{"d_model": 192, "vocab_size": 1024, "norm": "layernorm", "tie_embeddings": true, "init": "normal", "init_std_o": 0.023, "init_std_up": 0.023, "init_std_down": 0.023, "beta2": 0.95, "lr_head": 0.00817, "schedule": "wsd", "decay_shape": "linear", "final_lr_fraction": 0.05, "doc_mask": false}
Each number is 128 + 24 x the weight over its row's rms, rounded and kept within 0 to 255. Layers, rows and columns count from 0. Numbers have three digits each. The size before them is the row's rms in percent of the matrix's.

# k: layer 7 attention key, 384x192, rms 0.131, rows 36-63, columns 96-191
# q: layer 7 attention query, 384x192, rms 0.14, rows 37-63, columns 96-191
# v: layer 7 attention value, 384x192, rms 0.149, rows 0-41, columns 96-191
# o: layer 7 attention output (transposed), 384x192, rms 0.127, rows 0-40, columns 96-191
k36 087:169143121129155094147090065175113128109160145174094118124116154158121112152169129120144196122120125119100125119103099107126107130163100145076149104144126154126098139119173142094086101111121116135152095150104111111103116103117152090117128147146155151112050115148133162144163106185146125110
q37 085:105118107160164118161132122107111159156146148073108120129149180107113147119126139096101113108124098093103086164155140112100097125088113116148088163118095155129111124114140136140087115107105121152096106079134106151137120149154160089109122121149098128157147109106131166115117131125159112064
k37 085:124148142191088106145074099131123119108175166119137132107115131134122136102105088138164147135113112117106116203112104147107062085136157136089124154102122134108109162150118131155146113117177089122112105058146126087075126151090157123095139104145133145092086151145115144093132129154120124115
q38 085:111165157130086117110103150096133136131153141160171128194112135161180132150152154133134107128115092159111127141147158106136134130146093140138141155115131152129121114106085093105155128145111121131086176145104098077117133114110095153126169130162149103149126129155118100086165077151113110132
k38 090:107145154119183135128153168146140145133093132117107136106129129104095139154129113129155091111104117181130126099137124141124153160093107144111127161157111119096139093099090107122114131140138153150141163156141155117141153123115112158155122107139130126145175163181087177119116115136117132150
q39 106:089178132092125126146144118143129188154072088105126114103127171131107110080166115111133104121134154095148153119194144111103182115126138111154083123109108166128123081117147144129127134170128145163140096127121188139153140139127141077140152149127117149158136125115122151162097127103104089182
k39 111:125141135076107097094123130056125113121133130133103144115107145107153109081131125102156135085146143061080140139156080150128137110113156131144150119112150177149123118150148120161157103129121158168117141123074116173126135136124120150130140108136150144103162111099121096100130101127188129175
q40 089:141096122120115144139173145145124114131141124123118116153116118116143134129134095111149148106110096122120113083128168115138155091130130132126143112108076138111144159134106177127127120131114128124142084143129123093166111181160122086129108116181120165142148106128132120119139129151120100105
k40 099:112143146096149121122113155152109128111134125142140133105144083151148109131115162171110146120105173142129120110158145102147132144095122135145118134105163130146133110131140161122109140138081136167075179186105103128152120077125151153142136103087127116130178114135122084129163108085165125162
q41 110:132105175124129155130135140177170133125143149117114137153125135132172123145118133162129119119149139104139068101095162141107121126128137129107099155141095160125106123100140118112100081129160104143121116130103108204161142086148164113096110177123127139098102154154147117124134128145154151115
k41 104:109126109127093161120143135142146119108163130105103145144184122110109176118118104165131144157136134117142113123133125137117140055100092121111093137160099086120154130082124141142141133105145133125153157107091120135183101135157113153093140161097125129121186097124151154155128170121127078116
q42 097:142097106148159134127129165173132078122148102175096152107128134088146124144046090127123166106143136159159098131118140127157091128144108194103136163139122140154143163115133109110121101118118102107116129132110119120160099162146131125100139134166142129131155089139144073127163085136129133124
k42 091:112104154175109148163130115156139142128122083075107095123077114140113141097118163187148089143129135117157133125171195106088115148123154108121112158122148125126123101109105103105136133160139120114117121115132087149101134125167125132126125097092115095128144118099119070164099182148152128102
q43 100:085143148163140160145102114138104116133112161130120132097130111124090148124124102089172137129154115092122126112115150089084123140133137128136126117147104124190109140104111116144121135120131111111166120068191127100095139111154130139111132115175123137159150135117117141163141149132139144104
k43 097:128139144171092136148098081114122156119169138098129130156164120169109125108137134132150113094124074107144110128124080101086086113120118131125140139145151097115095114131105123154115099158147054098123089138107124113069089141086093141137134119098099123146129138120147157166092122135106164071
q44 091:158126139105139099141139150134126103161075133113120132083144148105121146111089130168104153138138138099136084146076105148145091134122129137128142166112119093127121133134164159139103147132116180146108079128123114166152107120074127101114124108124108118118142084127135140113136158099139141141
k44 091:131124133115104089136136086114155119139117139129162145125094112121124169100131170162139125135196160075151115119123114128159156087152127120141084144141138104154165161086133140140148133100188141120115101110175134113124083145147153126124137130149159085122072070099115098119129128138142161131
q45 100:086108113090128116135162112147148121160140130096133118098133159104158153129128134137100154139081150132100145139108116123107151133107143092094152176109160116090131131138154129157106119168148155126141094170089126172181152147119156102143127088074145148113114108126160126162114142091128144166
k45 095:155133112130138134143146135104123121155103102154144125107085153114165117118105109140131128136140151081113123137139140129152130084142157113116120125064149148147160108149127185131165124139133144111131140131124114084134111135115159105123168142143163106113062118117158059146131124105116165182
q46 101:176158160114121053129149139126148173120112142138168139127106108129133112112131192131143092123085125134112120141114113180139105099114110152113167113107123142079139183109163084092143157132063114146085123106101125119114143138094110120106078137151118130126113080132134152104124133103140139121
k46 097:131098104117185069095160107131140134121137138132142147142111111095154136137099142145093138126136098169125128122095113148141108099139122123143123116166081094125101137111155094154124119116156101130143098126154143116097086160114140126107106147129146138089113134143130169078144104157129121105
q47 117:120117162141121176098112127127144133116107123105161101169108123122133129109148145121163127167120103105096121101136189083073112135138165134101129161119138105143142147154120151117147112077159107136145140088141165137178104103132165134157154128172137134160118146093125158106138134127142118084
k47 116:105158107101135136128083131094110138104130095154146139161153123120146060146192099099124165163127151083171122085117118142094124114110120158129146136134140113146151085139107128115103123143132142152140162153116135180145095115172128160101171142097143155149124118115129123158101156104148145139
q48 092:092113120121163150111126126124098099099113122114093122110081120104128140114075118120122130136156138099123090105111119109094081131148157147120121145150106128108121106112092134122121131135190103149119147151092139131147126107194125129123172114152124120125138173099135121155118125116131104160
k48 094:115133160176088135123096106094107115120122081116122138109097140140123140100177119103167130118137133127114117137120141094109136142142181189125140101144119126161137143145079091140103138180109145092136121112119110144131119139117101115102198118164112137131105137080119118143099123122139086125
q49 107:130101126122165138090141104155124124117143084137167130163108114150105098140130150141129104129159139102154161101148138121140123116167097117153091076134128109148141142151116091110086122119150107124131161110097113144152122099152140118144156190115152114114098175125091116118146094141128078116
k49 101:112133132157160126122132145126104094122145115107100123116130138115115102147137126124119133123070109144112136126103163101109127152165154147150159107115094165109112123154093086098082133135119121138114150101092123172142133123140106108127123127111099182116169160147141142098128171121136052088
q50 102:139137086130153114114083132097107152146118137108128121141173132140153134128126115106154132091097165093101101124112156106099106115140096114160097155102076107137130113114129157143126146068134127131122109080139124153145092133111101128122153129123097077112135140112113202104117099160096124092
k50 102:097141126145132147156115107160131144093138117148163122088183096102154114154130095125098117103098110133122128148123133181116086158111101124166099132112138101056094147137124118130113132125167116178133172110094154167172143138109076147114110119084139157126155090117164156132106163145176126128
q51 105:127130106173124145149112109108131155122115157125175141110169113159111119135135127085158069125100156094111176090105120101145146154143117085135149127159161101135167055096103133108132176133147094164118173149122137133131129140108108141136131146113161140136115142111143142113172137146098115142
k51 109:112113115156151160117141164080108140141136106103126143129130133154084104166096178080090149111116135139196125157129112122078125159121078103187141098141134115094134086123105124146128138087096118144114150135100142140151106115095154095135130131070194173157161101123158165118092154145110163113
q52 090:132127103110120116117157151151121118126086139140140144080134163139150164164065112099176163152118164062112144118085119169125136136117095085159115085140130077120136086109130178113094163144113142127106120125114123119144139132134107170119098131123126116121163135127156142120133131105120095115
k52 096:109138117160094132125175139120127142119157118143154140139111113138072122056108129107105139106146166109105129165096104071124114143154115121141131090142125107160186155169150139152132099129135116126143137081138122141177101139113163108147091104118141124086114111106156151135121157165109126111
q53 092:130152120121132080142152119119121183181132154088110107111120134126103142103126152157140134106136119130143122135110089142127119125105126122146131158093099157150060143123153120150101159144122136131102060102137104154128136176111104094136106095129076142143122073125116163130116143088154149153
k53 101:146118147159130079133111077131143117137153161110145124092099144121125145076085130183163133094142086133113112175143102150161093097134144122110107159145120108166094160129119139153141133141193074128103089115133141080080105147086117118120110112151106109142096133147125135096156109138130156124
q54 102:120090137143177110165147124155137137135123127135175135119115116160128105091122107123172120152144184095130158152114150128161147156163125122155160112175122088136117147086125099122131186165104120160084132144127130153132150117105099101113150112125138128144077166109141166136094144106113121163
k54 107:104115165142143076125138100114094075139115067113129143102079149118152123094103118153119105076132117096144130139105069141131122124136114115153136152140112133112112101156130085135126170081185083121069127104120146118102102144093121134133145133124135147168120152100134113134126152136131153087
q55 103:128103099149109149158109116102150109128130138134168136135127135152117126101137144171142153138194166168143084123140121083194177133117110115139116145105103120175129155158113119106142118103163150110145090107164159112136097099125132100098133124114147123109125159153109120118112157148081111139
k55 110:121142165110088116103144094129123094130088147101158114113178128120151095123181140135109121086140146099120127096151109136099157145108143146173127190129111152126113121134149162106171143134115123162145134147081146137153150136209118120119110147081082155124125144143137125154154171136129146177
q56 099:147188150146149138128132121113179117147137093145125131115172182125134081160167092126103110152111134141160131127123133118138129140145119159145130107120152126152168114131146146189141133139135179162148179142129158121108123167086145110110102173089132114147119142109141121136149137090155148156
k56 105:144139097110100099087141141140155121167136131172122162120117104109105146147106135113112109143160157077118152166153125140122174131163096140090141103119179158121141112097177153111145120071153151154117169128141109167137147106132143132117096138124159103120162087127127090125148062097144131129
q57 110:137112101165121148141082111086096116141124160104116130135137091108156128112098091104172107070138081148097131139144087090138120141127109076142150137136164094158125114104121120112158141115093119125116147172153109097119141154120095119133139120120145138139114140136138168137131157125116122148
k57 108:139134161157117144103110126110107169136137128115127140123166101177137122154130156132134111126135124169156093156130106104132115130122116111149154120143146100115077132120137093100133128106147068066074101155145175126068127118088101130107118113083156141141134119125108173097123087134109157129
q58 110:136138135144126085123164122119137084096096122163148107143113128119135127132121144137114145138108133125149125145104155108175101130124105099096205145126113139136147127153093148132137161119137149145140102118123128116130089122138159134135143156135111145129128084132135165129128155106139174064
k58 108:133098153124168117141153128128106129123085115140117183131082100118107163138132162141140119113129178098155132079096133118163160144126115104124105129120130126133150154100131184151110135138095151146102142152152148122133121098150157140139124130128146137125133137143074147155152142121132126112
q59 094:091115142157124130113096086132105129109125117107148128175161128161075143100183136087088107152140081111101172128150164096105104127119111118151099140134099170135095129132132164151121151132151131117175122047171134091099083120167171143159129133160124143169159124112106170147132113156148152035
k59 094:104166151135116126137051143124099130124150134124161115154130114129104080145143134124154139120114093109105110126105089148113075088132122136098184112098119151116115146102126139144107098123113137145100137118124095100130162114116164137130147126110140138148115170168113162131149127093124158101
q60 120:117136138117115115114089111143097150117106144146105144158126108102111099118149123112150156116122129134104111096134099156117083098074112113109155104158151130098082091152117115125103127097129120113138140127116147089152118143128171102140143145095105090121136099163151162131130130150115147102
k60 117:112166148150105184127097122117121128105155079173080130158136103172108159100156130134119136130116136157106104111117122103141138140102117117154150138128075111105128137131138148087123135119085105093129126113168126160122157089116131157161130126138149135088140139089097153110140103143134125119
q61 107:116149138158152159146115130083167098171104112123124122113151153118128123143144089130120097138129144119152092146131136070133104131148131130128126187146134105157144069105110138160126149110170149152114137128130131124113101122097146129126188114092120093125151123124155129112151148121109143154
k61 100:104125145139078111137121088110141097156079126153117156101114145120092164130138151110173098107125127049094128151143102125098152110139071144113104169142160123104136133079111140119126128132168124126104134105135133109091142129141128132114150121132171135149141083120104144145124111121132147153
q62 080:139145137143144105159125092099140121149114123121110095132107166132104153122157135155101158157103100141155130107111094138119082126082162129118106172129106153148062143133125180150126195123137157114135100101170164124103131157132155099157117099094098131131129130099133152147150143096155153131
k62 091:118132146179096074122103066138136111152152131123136127122097159106138107102110105154171145126113097111073143186101098146103076111134153126070147145120145139153093180129121145135145136153148094134132094103146143074078103151085139102120115110141111134125084152163129152103154122143101113125
q63 089:125134164123127141160141121108143133167131116156140119104097161136107151125175174147133155145111131158118127131148128127116123133113149150094133187122114152140137165141114094126146151149078111093111079096134159090110133109095137118106163071097130079111152113139117127117119152086098180124
k63 096:131110149129136072163117057129135145154092138131098110133116174093141134104119123155165116098116096093074150133116115140095114121107148115088107172154127131122094145118087109130150115169174097142156092098122145084053104167091123111126120134144133101118088178135143142131143132139111132140
v0 110:129103131140135097116182104118122092160140132199169100114158116124127146160069126087119109103122145131085145081120123125139124130087150120132120127118129173100108148123078091149172103099129151100116161136119138123086109118128167112085093142114159143124126136110139111129138154105143141137
o0 091:126170146177105121136109114090111129101097117093103161123115093133127130081112116145147129160135126123114139152097119089118096098139105137132128121126126089160125113073141130101136150133129118130125110128119109136124111164102086139156124134143144105063149093130134115112116117178067108099
v1 097:089087096122124111145144144115109139136099139126110129085116062139113185115164168154149133126106101111099136089067167129113105118103110133121133116194144126142155080131126153146134194120122157158121102113149106160152144136128062121160189106104119139123130095106090140122123148145125154114
o1 097:190125113130137127135153152158125137165138141096160129117125142127123112116094082093147121072151165116149147129146123137181140134160113127144140097129114124140117138122166063118121100151187138123092131140126098134127133127118185115147094115121160154143136126140134139177127173143107071086
v2 090:120087107097112118112142122111178097116082101120191139133127095105119131137163144147130091121123143131110178138105115131114084109103132138133149091148152150126156128134125075142145130113113145127116144079128132106115142111140140115111171090144124176139100148131163129149142164139107186139
o2 090:149165166117150114175134149129124176174124135110094156109126173119163136121100151108108145127088158115126112121137125108159157132129141144138124171087107073136130148127135132153102104176147139168101098175121113163137100100088125128141127114112108121112141103151079151113109122108099112118
v3 088:118155093116097082089106104112089114134162076124156157119133112149137115141110131148112161174122124092111127117117129143154123138132165143140109107164141124115126091131131121140114093096155149124109159098137124186169114146147102145117125143156109126108163119157092137120137122111145114127
o3 089:122083140133138131148139101092148139117112130119102110140150148152164153094128114123127113100130121139165136101161153141127118107153140114075144147099122123143133170123152141102136115175169098151144129157104145082144189130113165090106111104101139122124086083115147132136134135117142099105
v4 097:185116122142108125160087112131131143176100098136138122131111117143149146119121144190137084114128129113110117117139129126155110110133120071126125137091116152115123142140105097180136113123115149126095101117113150135103107119134127135093141155150126161119101150131165128170135140097143138130
o4 102:077137134090149093112133166153137128137147180149127132095126136122144113130126132111144145149150147164149148137114101125104131154165169167147155143145101116115125145151117078130080147155145144123139104094126146125130131115106131101170135122093115143139127135155108163095093190137130124109
v5 094:135080097108130107127123141114159186125078106163145108117107104143104184127157103133141141126134150134106113110089149109098113099175148168135116120166154102124146151113136108132107128138102158136138143139161098100135116174146128115137177113162096076129112123129136093176156139135113122112
o5 085:175132133118122141117132144168109093157154115105132148111141160123119118127122168139116096118091108119149162134209140136172164149068128097147135107128134128140140136138163094104120123132156100112083123148125125149128126089099121156132132138085136127091083109138118138102119110132114130156
v6 101:146140157138138159126106126113143087108142131117114103088123126134141094135143140092118133149145163114123118143117118105142105100128100085128177076123104122161159146132136103146141083119143138119120188098167135128135112109143150125144145098148144151080111107121167154124135170152098110156
o6 098:097088101138145105106125146121113119161129114121111110141154124102145119120089087132131096109095120133156110140119187120151166126171197124094080191120144079106094162133130111122102098170126144145110097087067127124150115175121123154188151132107141137109155135140102145126114141115095143112
v7 098:117135100140138141144140183139148162132101128153140092157103106131140106137118142144147131128110103152127113150153111113121103136123120125138131127120110110095109055127140119134158140116114115105188151109085120152120126101130159108121138139104165145167119090133082137141120126172144114164
o7 101:122200139137145131147096142102123114126147094099105108100144164108147115152135100129098154111114163123112165093137118153079096123144085115134122086157142149145102112148083127123128116111130155168109125142091179122161124148090104138109094129151128157122114146147149149170116129141174145137
v8 091:141149105112122138108120127093139133152124108140142119120141116123138168105100141113134126115112129136127124135115141119085119136162130103125084156152163136113148109125119187142092143119116133117096111094082151129098162129147086098138150115129122150119138141119117161147105139062095181101
o8 097:129157127158149110195103130144150139168132117134127104125142145145116119095121125144142151176114118108093167085128131107140132123144156121147171150122131112151071138135143093165138125123136169147165128095130123154179143105109184141163125153128114101135132082143141131160122172164165114123
v9 098:119118103132136139122135146159130137093121138150072137089130112111143170103142143111142135176097114145121163107093164203103140133129097092138143137138179115126132061124118114097152143097116120149125101121101104130155142177132141097118145072115109150133086133122135186107168160111085143114
o9 100:142141116138104105116117145135142113193168104115135120146158167114143119112138067137143099097064144150121128113140103089191098125132167117126116088140179092157145123110179130128125135156168144130119155136113113099158175115138103132140130131137137116145165107122122129179109162115149102151
v10 080:127163119123144123124173127126119119122184124107114134120154142088151118123111125085133159149137128159175103148131144073086109135153165125126126155137115117172120149122146150069145143113150144076128114163133160127154100137162129108142101160153131083140171162113098139102141113139136102159
o10 084:112084110138109153118091098105141131116114110145144105155125136162117139135153111136127106129125114112121099153152113126129115111091135098147101136084149149123151147116151175136136122105097111124147132159153107110160134149144134154140137131156120108087107133136130108152154071118139155159
v11 090:079126115146132103126109111150117120141112196106151098194140157117178164101148159136107140130170063142113141096081139143130106145121086082162155118153086162119098118139133157162134139138123141121147077093128142088128122174130119143139155134136154134084135114117191167130094106135106142144
o11 086:137137136118121139155132157179115144159154094165085139135087136101119103138129089141149134105133173134150096126163153130123129129157148175152130121132158096138113154119134094123102080142127137150128175142146146145095163083162069095111144105129122117179139158124108146127128174121184161097
v12 106:145128137140137129107126128144142134133179084175137147111116147124128175097096145085131121149120112176095141096103143113068121099154140120083110130133132102073141116144150130089161111108134139136125110125108145109098122132140141110115123110125081154164104135190137095128125124126107176098
o12 103:098128116130137092137093131123142128104124107085094132144126114105124118113124105186157132151072161129128128139134077099139108119124129130150119115121137138136132129109136139123136184127151154109135179120103103102137143140139125131132117154130171103125074119107117135119092141110157117152
v13 096:116165124121131142160136159122125119105105126083089110134143125085117174122092134164136150113138120153114155121057120092120092105129126118137124118111107128108128142122102142179133117123094124132141107136132139124169111117151102136153124091187117113100157151140134144144133102100097132131
o13 099:139079136105126106145153125191132134172167158140112108126116122136109119099131136101132096160125168104115087133162141160142115125139137127153150142113153122133122143136142091134123133108180116152139080110136119122093120137155141093138182139130126162134106122123126146118097188122143153125
v14 099:136124148110154174122170125145086129134134166157129128140139157138134095116122080091148141102119100149151108157155141133138175111161158159135106146117112158143140176095100153099134145153112137119147153123129127125105118145101186121119122143091138115126091130139161119142121149171093151131
o14 101:101118130137082129106080106122111127062126100126122119145123114130063136156150137111133125135149121074143097122082114115118131133078086113108124135158123140148124092120131125138109130118088117103113106128149163125105124089136080158151134112146137113107148160093122089099121075088106146173
v15 090:127134168137070175108126128095123123163171138126137116099168168129125100101138094133142122140127148133145128162136120144106130138092143112144149111134152136112127094113124138077115141118104064111142149152120097122120112133123120105127098164100145114148143118126089182080131143135130122159
o15 102:128137116180135156127086092142139166121119104121165119152132120141135139135132140116097144161104139129085126130141147068129091122084120105141088157108142105106112113128113159145149135079108135138136146144130124123172117137126091155127120164149129126128155118132160130159176080135140115115
v16 095:138132154150076132130091152118134143127129122105143154145102143118134132103102146222126060138118124144077144130137149105162095129112129114141090101112128118077121159140104113150114146168151130173074110111104122092116105075134111105138108107129109095137106115126148134135171154101152114090
o16 096:106118128099196126130135152168129158127150175146101120107156124135138101119163122107119161155150180178143146154111104136119136122150135132150154159095156130157134102143125114134120130103141099085164127133129107161124127166134105142103120132118095142167146119113129126099131118129097114111
v17 096:092129113128121083124138100117148145108077137138158098165109100131106140167108163111112137074129127112127121146112101135139127118168080145093130118145108107126140146133151106178114111114122119127118166093115122163096122099103132172139131123117157148120124132157132079147122142170113126128
o17 097:112132120109153138141140154098147089143120161115094144096104179077134116111125112150145128145161118129137142115138121156109140126130131137136130133116117168160151139119115137092141077142147188147134094126124185120105106117137126153108153050111118177156117131149131164140135140112110135129
v18 091:124129164117127166104151156106138086120111162139146120083114140146098140121111113133142078158110150093103182134114122144123114118129115123072155058160126116117170126093110101156168155133140137158112163109112131127129134132085159108121154145107119153103091108121144112133108177143140148148
o18 094:124118116119121097158133125156117161148134121073138139114122104094122106113102135092096124105095150114126133104117129109147164133133101116119102186131138088102121105128162110135103124152130114120099116097106079124116136168133107135153129120105180134137144105165110091130110135146056079167
v19 093:146136109124082104087142133111114094110155119142162090142087148119095077120090142094151048140155142150106138150127096130139154130154130094117129096166094124128157141089104120167134141113134117129110139098110123122102122112095135107158100152145118180112148109126110128098124119132138161165
o19 094:106090110121140146172128130113169183145130128104113114118158186144135120124189142148126163123114109114115140166123130108097161126124134120119145175098138125112140135157154124146083146154113151164145111110112151166134131127120100143135145112130105110146113157145117120155148149118141122146
v20 087:137162121143117080162145108161121150143137101142121156128106121120110124107144146118151091122079137118040117178147190152111144095147117107149130139151099127133108145143105127143118106185125185183138122111119119150109110129137139119108142117100135119153109085160134111125124114114121106113
o20 089:115158130119138167129103151132112132136135125125097121139150123111141137151188107094141107109161127185160149061121110140138094165180123110138130116108132155133163129143169097131164159136148112107110143098133146125109113130089102133170130137142112147132129183081120134099096130111153116177
v21 093:119140089131121118117115157131117136134085129113137132143109123108143104130098136101154124132099125088096135096104146126181134114136152111134119109110101135108166148094122123197138151161169139138115139121111166112114101120120123136135138131089142167120120157133119064142117137134124131126
o21 101:097145152078162112122163148116159125077153144138103135149122099114122098157101152135126120137140116126176122169099104111105171120160104148110121115135123160173161141148100124136102147139103120122123088128125150135149121144133109157111129146130119119117126149133127099132130169127075098137
v22 086:128118119120118153140125120132139099138076112129132126111146123148118151119170153180142131142111128144136143176105097154086142140158145141133133145116155114116115120165098148103082146115093150113129097131111136143109120130184104136105163138131141123149119123110121159143133164108130172149
o22 100:147177143159151150150076125128146153196130151143122097154117128143106136100161105119151167143115132116111108106153149101129097117084165112128136168118114129126112143136179144126152097127104129152117122110139126118140143091080179095183122116120124124141142111139136172118136099121132127091
v23 104:128135088126140127147135174126132141111129095093082158118113139146155134141092099135141162168122111124106156088154119139160165165142127136138077088137167090109125095127129132107120135121180157141120135099120127095117150158142146148092157119135135125145141125134122082152076144114116151121
o23 094:133111109062149122121138165124143132113161181157140108128136149079081121125157140152119079090083115152176128152124085145115145129139100140093180122147146146169165123162148147161102111156174104128097096109151119115120169126138139106113116123122108120128094136163142117126155149086142109162
v24 100:169124111159099143140110112112124125140142145123119107096101204146129147127108109121108119118139134175109131155108133093151118121098118081147164139130123106078121144154112122119176134111126143111138113072121174122138114128116127104149104160175113101082187113114187173094151146106131096102
o24 102:095102118127118130116125093157119111145134123153140145146171105127122089099120105110104088154104131138133132122128117147101111134141195126140068145087146105113111110118155100145122112117141117130088157124151094118151129117137096142127125116107137113137098112141095123163121123158124135122
v25 096:105089124166145148125137106100108098124171142083126116144100103121132137140127154176125093107179130120145099116113142122159087154128111096122128121125111178131108124112152133130148146144143075114130092114167152129095099111090091137146099157161109151114132147113152146123134155158135111102
o25 092:100096138069094103121114150159134147109109159140164136098110164111133170130153120129121124102142137138111126128172117120163141120105142134157161129136140121113151136116129112132118095120125174122122109147171136146137120104160139144089170073158134121133135131156105119114156117101126140149
v26 091:142121128147122114103157125101128113087108155137123163115094139141200144097145148174103151138141107127159164124112176139200104169128125096166158130133135132134120116135136127153158115123152160098147127135166156125060135125115141154122130122145074152095087136104112134106125125126175121068
o26 092:126115176064143117146133157149115127147120116106126157149165117080140149109126163122113111114136156130139109101138068124147125127160122141102069119124165084141145129114169155129148132138097106129125127138153127124123114128157121128106159107152153094131171123151147064104125153099090163136
v27 086:153134132099124145098112114130109129115080131152178155088138128149092162102128159079096114127107151130143146132126087120095175137186135183134100140127167101140153159113114147096078159132112126136121115136137135111091134147131109134153159116121122145117117126121127094129147139080093147113
o27 087:130134128127130122149091109136130157171111120116154119163142136146097127105146158163145154139156084130134109124160148094107151119083138074147115169112089168145128138107154182133167115105108130137133124087146135158102137084123133118157130116124107087141138099142115131110155110098137123122
v28 099:079136153140127181153121173109116168148142128107118181124120078106182157146106130180106123145107119121099107087114144128154118147086148162120123131142164172135121103111089131143102125114135133127156089123145152148143141126117097120119128133103103102132130167123130115140083155068128089107
o28 100:138096128072131079114137151165125119070143110175100116139126103107103151112081164087146137135127145135146142132116125114139108122137076087156168112132152109154123113111166139178111156116129106106129110139179084099154122146150139112101116132150128116113135058140124093093144128156078109110
v29 104:115143135126114145078125165116136172144137101151089144097173125195091124166129151125132136129118128118120112152103116137112153141162110140096166114157121112142146087125141144150141160145138106154093149142118124202131150101143130145169152144099133134148121107131096134083189145116153116128
o29 099:111103119119157130128102118094149092115108114093190086114115089123150108115185096146114111109128139087117140117125160135136090102155126118138111137111144182091096126133116118093129141098113093112153122107107101093141151187117090106140112104106145143184127152144152101139144118139145097156
v30 101:126142129134100132146134128160135187101132142159096131129113107122153126125150107140150125141144138106119131090098139140162086119145152087155188132094144159122122113141103122141130156146141137159103112166134152131154095156150117128139156095103149126139113152128115158123136152126138098095
o30 103:117106128073123127057149145154109092138110156144120142137131126119153123152152111094115096114142133106113109126134144155151127120141116148128120109130153135165156121135132111149111157120108102119131092104138164120157116106120107132136123120115116135102169143096112113123134141139106120148
v31 100:157147119157117120154141131109103089111130123136131128151179140168031118142137123098112141132133174132126166146095071131145151131179129166130140144075139091113145171154169115122132137140128142118135115116109140099144146130140124139129104117158103173154155110127127162121098108125134146120
o31 096:116107144103125143097154053136142126159105143151124101129107106125142147098125116147137122150101108122099087123179136141134118140122153110084091124110140140112098135125128165129176125112100133139117164131146091113101113122101159121127153106161136065101131130118123137135101116134088115122
v32 098:127101130160119138168121153114072111134133093125122113170163112138132102159136114122142170093134098153152096169124116114153155129142140138187141181064140111110094129155150142117110137131110096105129124120133152118087135079146112118116114154121092145179167138112106165131160134117132121155
o32 093:096122117103152148102059110114177138126126161174141090126121184120099144127192149157136140129129124146116117148159128103101094130120148112141144112147134167143116140152109143118126108108120139141148103151158177149124106113129108119119137116154099132133141148144130173114145105096151153107
v33 096:175172125101174193126119122134162175148126117121098127103171154137128133101123121123128162073112157127148130170146167117105150145102125133140084164130162145144117160113120144062106108115109137076112142134100119130115143130129110101104130144136103055130102149128096174139145151106116137112
o33 097:133139131195096119163090114122091107122125121121150117120147078141074138106139110106102118192108102122110118112118130129135099126106153106118107135156123089135113096141126123141138131114133105114151135139130112137165133147114171151187143165142158146097145106089178095128117104157132137107
v34 090:144159124121135097130157085149155140150154142091167104106111109128129141106087093096122104115140113096134136157158130122139119096138117113121138161145110146131156138170105178166141166161080135100143082087131141115105093135144110171138119107147146121082116144137130149130122110134113147162
o34 100:130150128131118120158131149102111144127098142129115151126123129146113117151135139107151122112156120132158107116080146138072135144171162151104121132101083137122128171132170072118137099129140167117103086094139140127107122097101191097167158095132123140136108120104094112139096145119112163147
v35 092:139134107149134147164095180153138116156108101135114123094134102122144119097161167137126139176097152102135143077121115163150127139119107111116144115078103151136112110122131118142145121121155112115112163167119107162171096117108129114098119162104125186130122134104087103097125079108153110151
o35 090:120117150106135088116151102110108141125161123108152144112126105112138118155100094096119137098128132129101141123122111122116116129159115116101097094166130095111137067124091129117142166150087127143136126098085126096134147185136143100122136131123123142122122121117173142146117200154133116131
v36 089:097116144130151121149107149136162140077109107087077137114072128109151125119114142168138163156128122108138127104123124166138127131099128119048108075177109122167166097128143081148164134123159128143162134158131123151163136115128155138130145119122116113133110132124111082135128119140133099122
o36 099:147099105096132120104214144144150087137156134121123164129121126098148128162069122097100087096102149130158154127112100137158152133142103142130141121130143119089173125126138144123115148166158117122091111150114106073135163184158144137103106129099168155134112118163124113152116147131106116160
v37 096:153120103106139133152085152118102126141144127173116157129156121163115097139141130113140160099100137100136092120151151157191144155130131164129113139140139130133101095130124161134123124080137128150127153139124136153082149114087105124170152203111140135175128077126096143116140146114124125091
o37 091:131134130163112141141109108117137142111126111099146140107165093142135157121141116122128155135132117137131151131099125128137110142153115081133132106156149159150121110122122119127105131154116137131155150151109161138172140154144163145072113105164137131102166142122158114140119144150152090141
v38 104:093133090126127106118125157100122110129088131154138127145083107118130091140113173122126102135137143147066150122110086111159133131126128109079177073171111143108170090114102107176143144106158172143147128082117145160129091139109148124162174155109140144076150101108155110119090159138152136148
o38 096:139133124114162110158180148112139147114148100084074139109144131128160110129086122119127132112110108108155175141083137173122145124169105137132127149115146106151131152118154120136080123166117151140100138126092114125150145131108146149119093076109136107158105127150102101131138116162057085121
v39 073:159149136116142132099102162170162163130087124159170153147134130129116162131119135095118083126095123159112140158147118127091151094162165143161109169095154136102121161154109159125093126134100129111134101133111137091116139117155128109139151075113112136143101132154161144116161113079115163159
o39 084:137197165179123128167091121097126134163114097126085099172143138148121093104177147137136165165134085132133110130095123109094125118144165087120130147128119119160106138167121110131133146112106148133160132100112151150132122081091132120155111157114102109138133137096120152125113148125140168120
v40 094:150118127105078104110161102120108093150207154184162150074163147139120119123114116099103139149128123101169146128170155120135143130123113114158090141137144116107104091141132149148122154133096128139116137122143133163124156129104129111102125122084153191115150089121115145089106118133109121116
o40 095:114166121187120142143113101109138153106057124081179127115150116164150158123129104135124157100134134130110126102100132104119117140133112129121119136119115118127117126095149129144182106104150146127126149134112123136124107097130132139145115153142111079087174095159141145162146139120160110110
v41 088:134144134110162144148120166123143121130158131136090138181117145121167057166116152100128146123127118108116105138118143156160102088091163133123146090116113171130158155142161109123164124180158106113127190108098132140129091104121148130132088126105117130167129142172126111103126097143117097144